Weights of a small GPT-style language model, trained from scratch on English Wikipedia: a variant of Adam for these matrices.
Each number is 200 + 40 x the weight over its row's rms, rounded and kept within 0 to 999. Layers, rows and columns count from 0. The size before them is the row's rms in percent of the matrix's.

# layer 5 MLP down (transposed), 1216x448, rms 0.0391, rows 1115-1134, columns 280-335
100,179,155,155,187,272,213,194,266,183,192,175,211,229,203,245,162,142,178,242,244,162,202,162,225,245,208,259,175,205,195,197,215,204,152,198,224,180,177,281,195,152,195,224,183,205,147,161,172,163,179,209,169,219,204,230,233
104,170,221,227,165,184,199,217,301,180,206,168,219,188,210,214,216,161,200,259,177,213,167,203,237,163,214,218,128,170,219,217,134,178,216,167,170,216,226,208,157,250,189,234,222,205,190,195,272,247,222,193,163,246,167,183,208
101,178,253,218,212,93,187,274,186,208,246,162,240,187,200,285,193,195,215,211,230,149,178,175,189,214,213,238,218,140,277,221,203,201,256,252,229,216,200,149,177,208,224,113,222,188,226,159,158,234,134,206,233,170,167,151,173
100,201,168,201,213,168,171,203,237,228,233,191,147,261,161,274,198,185,171,239,190,206,168,229,249,252,236,165,210,264,204,210,208,167,219,169,158,226,211,129,148,200,218,232,207,212,221,202,194,172,164,217,169,185,107,183,177
100,214,163,171,156,212,150,212,221,96,170,192,253,155,160,247,195,229,202,189,162,167,208,255,244,160,192,219,156,145,147,201,164,198,177,191,168,191,214,191,156,246,160,234,248,152,186,124,238,208,178,226,162,200,243,280,161
098,173,198,150,184,195,258,166,212,249,175,200,212,207,257,162,177,224,247,221,158,207,242,166,203,276,256,276,223,216,182,221,235,172,160,231,254,107,192,200,291,182,211,194,291,241,236,193,166,148,204,219,233,188,176,154,121
102,214,148,180,169,269,195,132,171,175,217,189,185,174,175,166,189,220,249,188,231,134,232,165,177,155,181,177,171,186,225,123,195,169,159,235,226,247,208,246,178,221,141,134,149,206,242,220,241,156,186,190,206,160,164,239,243
099,163,174,229,176,219,222,168,181,220,168,236,172,234,137,147,200,181,272,224,115,280,226,135,238,231,208,171,170,282,262,170,200,136,214,207,197,216,243,183,248,188,183,226,207,214,148,230,191,217,202,232,243,248,157,207,187
107,249,198,275,196,209,127,198,183,197,212,269,187,184,210,144,219,241,236,130,218,216,153,150,166,150,195,234,193,184,133,157,247,254,229,185,204,248,199,184,186,244,161,301,214,198,204,196,172,194,175,184,166,203,199,115,187
098,229,172,138,228,144,197,222,250,216,137,271,168,218,191,239,250,159,163,190,203,218,196,198,185,171,165,184,214,165,184,190,179,181,199,224,192,178,254,137,187,146,209,135,244,205,147,83,201,178,282,185,309,187,196,225,161
104,217,215,231,229,217,136,177,214,208,161,233,197,194,135,236,148,194,194,279,212,185,182,224,275,159,205,238,186,170,263,239,241,279,164,224,234,254,245,228,216,266,214,179,124,181,167,100,206,306,263,212,231,157,233,182,193
098,214,236,262,220,241,141,223,143,249,302,211,215,233,215,222,199,225,188,221,200,174,229,104,209,200,170,164,321,268,215,200,166,149,141,197,174,297,193,263,268,235,249,170,244,272,172,144,267,292,203,197,151,129,239,220,226
100,296,229,179,182,214,205,160,198,203,245,203,203,120,185,218,122,239,84,202,253,142,143,206,222,197,223,265,159,212,290,212,165,190,190,145,204,215,262,252,220,243,185,199,204,244,266,293,173,222,199,198,136,209,246,201,182
101,242,271,65,308,127,246,210,196,308,218,198,177,133,167,237,262,168,257,271,213,216,139,249,182,182,203,165,192,169,200,230,225,157,215,175,122,305,138,148,172,290,201,192,121,228,196,224,209,163,218,246,273,155,112,203,146
104,199,183,228,236,288,127,182,201,185,141,208,197,208,283,263,185,209,176,235,313,192,161,192,193,156,226,222,223,161,98,224,207,163,175,201,162,149,221,204,158,214,241,181,249,207,167,199,188,219,228,98,145,218,168,151,216
101,189,194,153,186,219,168,198,115,210,174,229,143,216,166,176,162,206,231,119,242,207,178,196,194,175,215,144,265,197,193,199,230,214,187,181,168,260,209,186,200,186,185,205,229,181,163,189,264,183,145,152,111,246,190,251,170
102,215,284,229,136,276,241,222,189,205,218,213,220,187,187,161,200,240,194,193,180,233,131,141,247,205,186,135,158,216,225,205,225,160,185,279,109,182,274,116,175,282,189,251,101,114,206,247,164,153,180,216,206,228,237,244,249
092,169,229,149,242,221,200,283,172,259,223,227,205,196,169,277,168,145,199,196,203,187,161,224,212,265,178,198,208,241,173,213,245,182,249,211,223,257,206,190,248,197,227,234,205,185,228,216,186,167,206,186,274,128,250,161,123
094,223,153,203,290,161,186,192,177,208,222,173,187,187,200,213,226,224,141,266,184,195,204,178,214,181,293,240,171,207,238,196,221,220,209,204,268,168,178,258,264,190,166,176,144,183,222,227,204,170,229,161,214,245,170,129,185
110,174,255,227,200,221,220,233,224,296,264,141,224,161,256,171,188,203,214,247,163,238,206,236,228,161,174,257,185,132,209,193,164,206,183,175,217,184,210,228,219,200,170,212,179,210,191,230,217,194,177,224,151,191,294,276,211
# layer 5 MLP gate, 1216x448, rms 0.0427, rows 1116-1134, columns 280-335
105,215,188,203,220,133,228,202,211,182,180,136,218,249,211,250,176,187,306,232,202,178,213,235,161,128,194,152,178,217,176,194,164,188,144,214,174,200,203,186,218,137,181,195,169,186,223,191,244,192,158,136,232,203,126,180,257
098,272,238,180,146,245,287,167,123,191,127,201,157,261,191,260,117,222,200,215,299,173,127,167,238,245,226,143,229,149,237,264,203,207,224,173,216,214,230,201,194,203,191,194,189,217,168,269,250,234,207,196,150,208,220,205,165
099,179,187,253,204,176,252,111,251,241,212,242,229,234,229,280,192,195,228,325,214,192,185,151,218,239,247,113,207,252,208,213,190,206,209,234,197,227,170,275,211,207,213,181,173,220,128,155,189,197,182,267,246,131,199,207,212
106,209,222,143,219,193,184,237,192,183,157,190,220,190,224,255,193,163,199,220,267,117,223,167,258,242,173,226,155,98,241,229,215,215,158,222,187,156,264,186,144,212,191,224,172,171,253,165,183,197,206,245,191,194,255,262,132
096,247,200,243,185,232,232,157,228,106,205,246,153,222,192,251,184,234,153,144,254,198,160,149,199,184,228,178,168,186,221,240,186,178,238,122,201,288,230,203,220,190,181,245,152,130,173,205,229,183,227,182,201,278,176,201,235
103,281,216,272,200,190,205,167,265,224,150,220,152,259,232,97,185,217,234,156,170,176,182,211,259,171,188,217,226,156,181,184,172,119,307,183,197,227,283,231,181,188,220,191,139,127,194,317,215,205,183,185,243,210,221,177,240
103,249,175,224,116,280,192,245,240,145,251,119,226,157,192,195,220,252,148,301,177,176,236,188,211,254,242,183,206,168,200,223,253,196,182,167,186,158,186,174,148,174,140,216,197,212,179,162,171,200,135,182,138,143,168,238,194
103,234,181,255,244,174,224,182,246,241,212,165,192,236,221,224,212,193,194,205,247,215,128,194,223,164,172,182,169,194,209,218,126,163,209,136,187,195,198,144,163,195,98,256,247,221,167,236,205,204,244,253,242,179,218,83,288
096,212,269,263,137,175,204,212,203,167,243,211,192,175,216,226,225,234,201,263,230,241,224,239,192,173,189,208,221,257,196,268,205,182,252,186,182,210,270,237,247,199,191,223,166,205,199,285,247,271,197,157,145,173,205,191,210
104,228,108,186,348,241,214,126,190,190,177,155,165,224,222,228,192,199,190,317,198,263,136,194,162,244,198,169,246,176,194,297,198,217,214,185,136,233,195,214,225,358,168,272,170,173,133,246,196,278,197,266,144,135,219,162,197
093,177,231,148,250,167,151,240,181,187,164,165,177,211,235,201,169,172,209,135,196,249,186,251,210,229,176,199,166,163,244,212,228,211,175,208,229,164,226,171,195,115,197,181,181,178,186,180,102,216,169,202,233,256,205,130,157
099,178,179,265,182,163,170,269,194,170,193,226,191,195,230,196,225,241,280,233,213,276,224,230,305,242,186,120,182,202,183,216,183,238,193,194,245,216,218,187,172,195,205,202,188,234,123,133,222,123,202,232,145,196,188,254,244
097,241,205,196,169,158,184,100,174,175,208,153,127,227,177,198,199,195,221,246,219,188,159,183,138,190,167,228,244,181,220,201,160,182,213,176,221,186,200,161,207,246,147,157,239,207,188,216,152,301,138,181,200,223,131,186,205
104,293,207,165,156,136,213,242,218,185,248,215,209,192,250,143,235,177,262,121,164,188,257,201,201,205,266,198,174,163,255,216,170,147,143,131,230,249,240,165,187,243,209,230,203,218,216,168,241,104,158,209,195,115,238,195,266
114,206,250,254,229,187,248,245,191,240,179,272,197,221,205,192,173,254,211,161,251,206,251,250,215,278,273,261,266,194,212,238,241,234,222,204,228,246,255,175,193,268,213,201,277,149,192,237,202,175,207,141,224,181,216,171,330
099,196,251,233,165,206,221,216,134,224,265,177,211,169,201,215,233,212,128,215,197,240,206,167,177,233,181,142,154,212,147,231,219,164,229,231,154,301,151,146,216,221,178,128,211,202,299,185,200,108,165,164,145,172,244,217,135
094,166,212,243,217,202,175,195,178,204,136,220,216,200,179,192,194,208,191,215,243,150,149,162,184,250,202,212,237,151,138,215,158,154,275,191,227,269,197,197,168,214,117,217,225,160,183,213,174,254,196,192,239,149,243,139,208
099,191,230,191,204,201,282,305,175,177,215,244,200,153,233,231,218,231,182,166,202,186,179,217,208,234,186,219,242,196,182,209,196,151,222,249,131,205,177,150,234,208,217,149,170,153,208,214,162,181,190,187,235,187,203,209,187
106,248,196,206,181,234,207,181,276,244,214,154,271,225,250,183,195,218,202,218,217,218,175,162,202,217,187,230,159,212,187,164,160,240,219,178,193,208,184,199,205,249,169,153,116,141,195,245,278,280,200,239,208,127,210,228,236
# layer 5 MLP up, 1216x448, rms 0.0395, rows 1116-1134, columns 280-335
104,201,228,199,148,176,205,224,217,158,212,187,240,254,164,185,177,219,158,204,242,241,173,156,188,215,165,209,160,270,215,230,187,164,190,224,185,184,193,172,200,155,232,216,200,227,230,160,227,133,247,225,193,213,228,158,206
101,154,149,158,205,188,212,254,203,178,241,144,212,219,222,197,178,197,182,212,202,304,184,206,229,186,150,191,133,149,194,134,206,183,223,218,258,232,160,200,159,213,145,222,158,193,125,192,214,230,192,250,200,243,177,210,187
101,154,207,272,248,187,153,165,172,166,208,174,193,211,219,164,158,219,224,256,196,218,114,236,150,255,274,176,234,202,155,210,214,194,169,203,165,203,190,224,202,205,222,201,155,159,207,165,184,146,150,222,255,222,164,109,216
105,179,193,245,180,182,225,138,229,290,241,179,194,206,189,200,178,210,205,171,140,258,159,145,236,203,246,181,240,199,255,220,229,173,227,224,203,210,201,172,168,168,198,136,193,194,189,281,196,225,143,171,177,251,154,115,232
097,170,178,185,240,191,253,198,142,208,157,289,156,205,149,170,271,176,121,164,134,215,202,179,196,201,221,211,244,230,249,196,224,134,244,209,240,193,239,182,230,161,235,192,218,159,234,171,184,206,272,145,169,249,151,133,204
102,222,177,184,187,192,161,252,168,183,206,340,172,199,148,202,128,190,276,236,256,183,151,250,196,248,198,142,214,225,266,181,203,227,213,245,232,257,215,247,162,269,174,297,173,171,175,247,156,257,298,206,211,215,224,220,169
101,183,191,156,207,275,221,192,150,280,178,190,243,173,157,231,173,225,251,194,188,163,230,190,189,178,199,235,174,243,316,137,204,225,166,197,223,207,220,235,187,220,107,165,222,314,170,134,267,196,149,161,181,135,187,219,186
110,222,178,154,208,215,146,192,187,217,176,158,268,199,186,239,144,197,214,177,207,180,167,152,254,175,232,180,217,205,218,222,220,184,168,183,230,163,161,184,184,209,250,228,171,201,168,203,254,191,216,174,162,188,193,166,249
100,160,180,219,166,165,220,161,120,210,150,201,204,178,209,190,141,209,165,216,161,166,281,173,202,237,132,188,166,189,154,218,249,273,225,196,181,142,222,217,203,261,135,229,127,215,206,247,195,177,164,225,154,214,157,232,248
107,246,244,195,215,182,184,238,195,204,218,226,148,178,149,207,128,181,177,222,229,191,174,277,194,195,163,155,209,160,307,198,226,274,222,183,214,201,140,199,161,178,173,251,222,164,225,170,227,333,249,225,212,255,303,126,193
097,162,128,155,183,122,216,254,204,147,180,215,155,212,224,210,233,203,264,227,174,203,213,243,177,195,235,207,322,224,236,170,220,232,186,254,178,243,189,174,248,181,194,159,219,242,231,202,198,233,178,110,207,169,235,263,219
098,242,217,181,252,173,160,269,208,281,235,278,180,237,194,136,235,174,274,188,174,148,246,214,210,206,199,161,247,170,188,194,224,195,161,249,206,178,240,244,169,188,181,141,205,175,197,184,202,229,164,131,228,202,180,178,214
102,232,217,226,212,199,209,220,168,243,218,181,154,190,164,135,203,131,174,197,204,188,155,201,234,198,174,188,202,278,270,114,212,196,244,247,192,230,219,216,259,206,142,168,225,219,194,57,236,202,177,181,125,192,193,258,155
103,250,159,256,184,160,171,196,218,129,126,239,160,253,139,253,155,212,202,213,247,287,194,276,184,152,218,235,149,186,178,166,196,217,127,219,195,257,194,168,193,249,217,142,156,207,213,217,226,121,149,184,219,231,163,200,141
107,212,187,190,201,211,189,117,199,239,235,187,72,221,199,241,171,228,261,144,215,259,116,166,205,146,183,182,252,193,251,202,173,199,111,216,171,157,231,222,207,154,229,220,237,127,254,214,157,170,209,224,143,274,101,182,214
101,241,166,170,217,200,208,147,203,225,230,187,196,238,183,239,196,119,198,220,188,208,209,261,163,160,151,264,145,174,190,201,204,256,191,237,222,183,166,185,177,151,278,197,176,197,226,185,201,240,187,112,263,246,189,207,147
089,237,244,220,218,174,192,262,223,216,205,152,218,255,222,173,264,146,188,190,156,226,228,253,247,245,190,202,261,208,160,165,234,178,190,202,156,210,237,115,254,221,246,214,195,244,202,206,201,128,292,189,233,171,278,251,172
100,144,186,190,268,175,216,224,256,193,255,227,293,177,215,223,158,216,237,193,228,181,209,201,237,159,245,221,181,217,233,235,213,145,246,151,177,207,144,193,198,217,224,178,268,237,251,129,197,160,208,187,223,201,201,168,223
109,249,228,174,206,189,203,170,184,280,250,143,278,246,254,200,196,144,225,141,172,234,203,166,213,115,193,281,235,161,183,182,220,208,174,201,268,220,159,179,199,213,222,251,240,201,117,149,218,168,159,173,172,213,325,217,191